Each number is 128 + 24 x the weight over its row's rms, rounded and kept within 0 to 255. Layers, rows and columns count from 0. Numbers have three digits each. The size before them is the row's rms in percent of the matrix's.

# layer 5 MLP down (transposed), 576x192, rms 0.192, rows 120-148, columns 96-143
097:138116123111176135108101076108115126146151130148142148119157099123128131116090127130139155171095110137148185094131125114166129119134139121143172
108:127098136142138124131111147116114135146098138137165128119110139109122148152116121110150150134108087148148148141085075086136133143148134133115122
106:166127147121134145123128166157096103157155126108166132160141098188171151108148100126143105130139111157141153168128129157146144121116108128093128
095:136129138094127133166126125143146169094095103124140175091122119132144092079098099125151132150185101099140096105193160125110118127104090122157149
099:119093102149144129115138075127110153124147158109093154168097107145124137119151141131130160150097109088142123116137111122113088127110122143121090
104:113129133165140155149115095099161129125124069173129127113176114144122167158106138127104102139109101103133186148154152145078138121107122120140094
107:142145109124129125111112118131135126181133178111131118147114106151121120114128104100115125125057174107119135104126158166108099126157146107100125
094:089153096107090081118056148109144120107128138134107087146158153148156127090115145088120158128126119127098114152132073132133123074122111132147107
095:110116107129110160115133100134148109123132151131086133069078178039142129124124128134159153079163146104170083121120122092116139107133109122140135
098:108147124089094140086145090139167056135118108133149168153080158154134083144107104086150103151135116127142100157169120134155120113141143141105154
096:139184154105167166118183157133151159161145130097106135101113108168110138121175108065126139127123096112136116098155115158094127093125108129172127
111:087152170141151168151130131155128148129106138089134159116120124153105142124126155154127120100140133164085114142152098094126151165063128120126125
100:138147136137151105134126168114137101113153156103170121110161107131142174151105136137123149122115151155107081120104096110123118125136137159101121
096:148173197140134127116144117152110109178066144139091160117137136141085124082151118142138165120118123142124085110096150143118137134181090111125129
103:140153159149109156134123135159166126139097139117089100161141097176136109125127108127118151117131110157130114099124096051104142166137129137132097
099:152137094154098099088125117134128115158118119101127122134148173160130113111143116150073135115143114108137173141090186120165132184083172149175106
112:125132088109130186111120125104131162157131128136167125105104127098161150147123117133139133095157165129180091145091147135124134112164095093155144
099:130110167114095147135166129162158164142103116121134180128175151162113151143127162105137109173124110180130129144102139115131110119131168111128112
093:092123132147136119076163086160131144116138110153073122133137107145137121107115152129145078160153173109106062169127107119124099115104144106123115
101:162121067145124070138114143120120106133123118138159125120130100134149119129156173141076098130082178168095160157131117145112170172161099090092126
089:112123156111090154140167110149104135122121035148111147128116115163168157114142108154137126107157112110110125111102157108158128149126143100129099
093:175137149131121124147131149133134127105132099133140168131079106131131134162120123137080098110145142118188124157141161149132131109145163163109129
097:113112153154142141172117127171110113128121134125092136125137127104145166164105106161106139124143095085085129111124156114131146116095131094113141
108:129157151131156114159138119143154122134118133143150119113139115131123130156139126120093127110123120138140100104102151118091113133150141167137146
090:146128144147132164166144128118105144126139122164123133120129097105130118114106192104142139151119169120073131137115128109078118122123139132125140
096:122151107123093116150117151128209097122184175105115131109103184116137119120146147148156121122127108138118112080152151113116117111122135140084164
093:132092140166125108137130122116145150156123146157108131108159142141091155106150148142140129112157124121113121116107136114137169167156130179124130
100:119179101127117102185133143140117149117130142162121145152134123138162137097120166120163104088168141100098122129087136145093147102109119091154080
092:142107142133133126099127159129133152110159169133129099115123114153110080125117151110136070102115106138142117105113168115134114105128167162118110
# layer 5 MLP up, 576x192, rms 0.183, rows 121-148, columns 96-143
109:126124141123129136135130119154123138106145090143092155116173116094108129144089120144089146131173117150122151138156099103114146137142138150136140
102:102124133148124084101162147130162165126106118131148125117093105113126161125110126124128128122132170128121123104166149128101125123087173093169074
099:094105148135148128098130184142125115159143104131153092146197115152157157132175131109148098117118161195102143111148102102136133146143106119168116
102:141155125137101137067121142129123156106124120066117097120116141066174122129165142119142089124103186090164132138116088120149125109164118081170115
098:140144122128148113107151131159107146106130109123102141134184129092126145121114184101170120170148129149120106088156098154162153145159123078109135
098:130066149111146105132161124127134092116117152128106105130121095089136147146114124119120127142099134112103089152151101136118116105138152130121120
095:120103091107149115092173145107103124103144133123109125121124150110126151151124115113127115125136141136196119129111106059125125177126167146109092
094:148123103149132174082154159112166123117097127138141121088133113136108114152115111104148159131101126129088128141147167159118126093144117116086151
096:170102111099174167145141110125159112174108116085112155080132114099135123186143119142132088146121177115118100126130095077171137141109147136106094
094:106128107129105095106170143096147083112142102108126119111153119102128154106101124120096146135166107115100144115134108140137124141137127116141118
111:120155163113175148098123151133113129129149139119151132096087100093128128138153091114137174111125080150119099089113108105149167115124167114105141
096:131141123183164136113111103128149103187112123142129147117099143080163113091142127136125163146127117140109115122146115156123118100108113148110117
100:105120127123133117099129180139111123114146137120139119179161133095132141121134148111074128109113131160132121089146102127107133115140162144125105
103:126081107120118155085153122131123130126164114135151080111092177146106116154130142144113113138113116121146135100103174138133133100163092106131135
105:135106106147133161112124114149125152178136109151147118118161121155099111098147157166183096102122118110155155167088121098121124133125116034171122
104:125104124140129141121168118073104140131114161145190139163117075093158134128135107135148085099091084125141110155106099127130116135140111092113154
098:161128137119142096179117114144140129156111123148121153116141117074177117136113168109120126137074104156074141142084130103109142102125155152150115
102:131081126135091084163107133094125128122148108114188120148112116131128112089112172107112117145087106135120117153122152190143105150121139092116155
096:130099167159135146121166117152091155107137067106138149096115135147111141113099143077154132129137109078139104071163072121140092136127129141155094
090:102141106098153110130174141093140148169129169117071106124133124115113146115091093131099155154128078109147135141124109123122124121151125144138130
096:058074171129097148120159100154196159104154134129147108119106102138113097155112133129138122123115155138122116126113084150119140119170112054138130
095:100113122138120131139138168117143125130123125148106136122133142132156159114124155163150101138131164160152102111121149127130094112103089138133137
106:133126124139097135115134168153110183119119138118128109126111050098160183122110159106133135134131142112169145117136102134123141149153118149161104
090:129094091122120145085119121131096138094171106147112118126142125118164133127131100126110144137163156147136132097165103122141141139143126115136179
100:135104113109126124092132123088086114144135120083126158084153114153157094137083083172150140138144098135120141125101099105192096165099120105152182
097:101110155135111131147122138144136131116109108108153110104089134143149095147139152122140134128104120102156184129084148082115130162077170158151133
095:126085137132107102114128154090132136109111170121094144149113095118145096108096085124130162158148150125142124102098115075126109100131140152102126
096:133144146113130104121126174128164121171117076093116140144137119112119159100100117134109106144157121109111167141161070128136150151123105108103105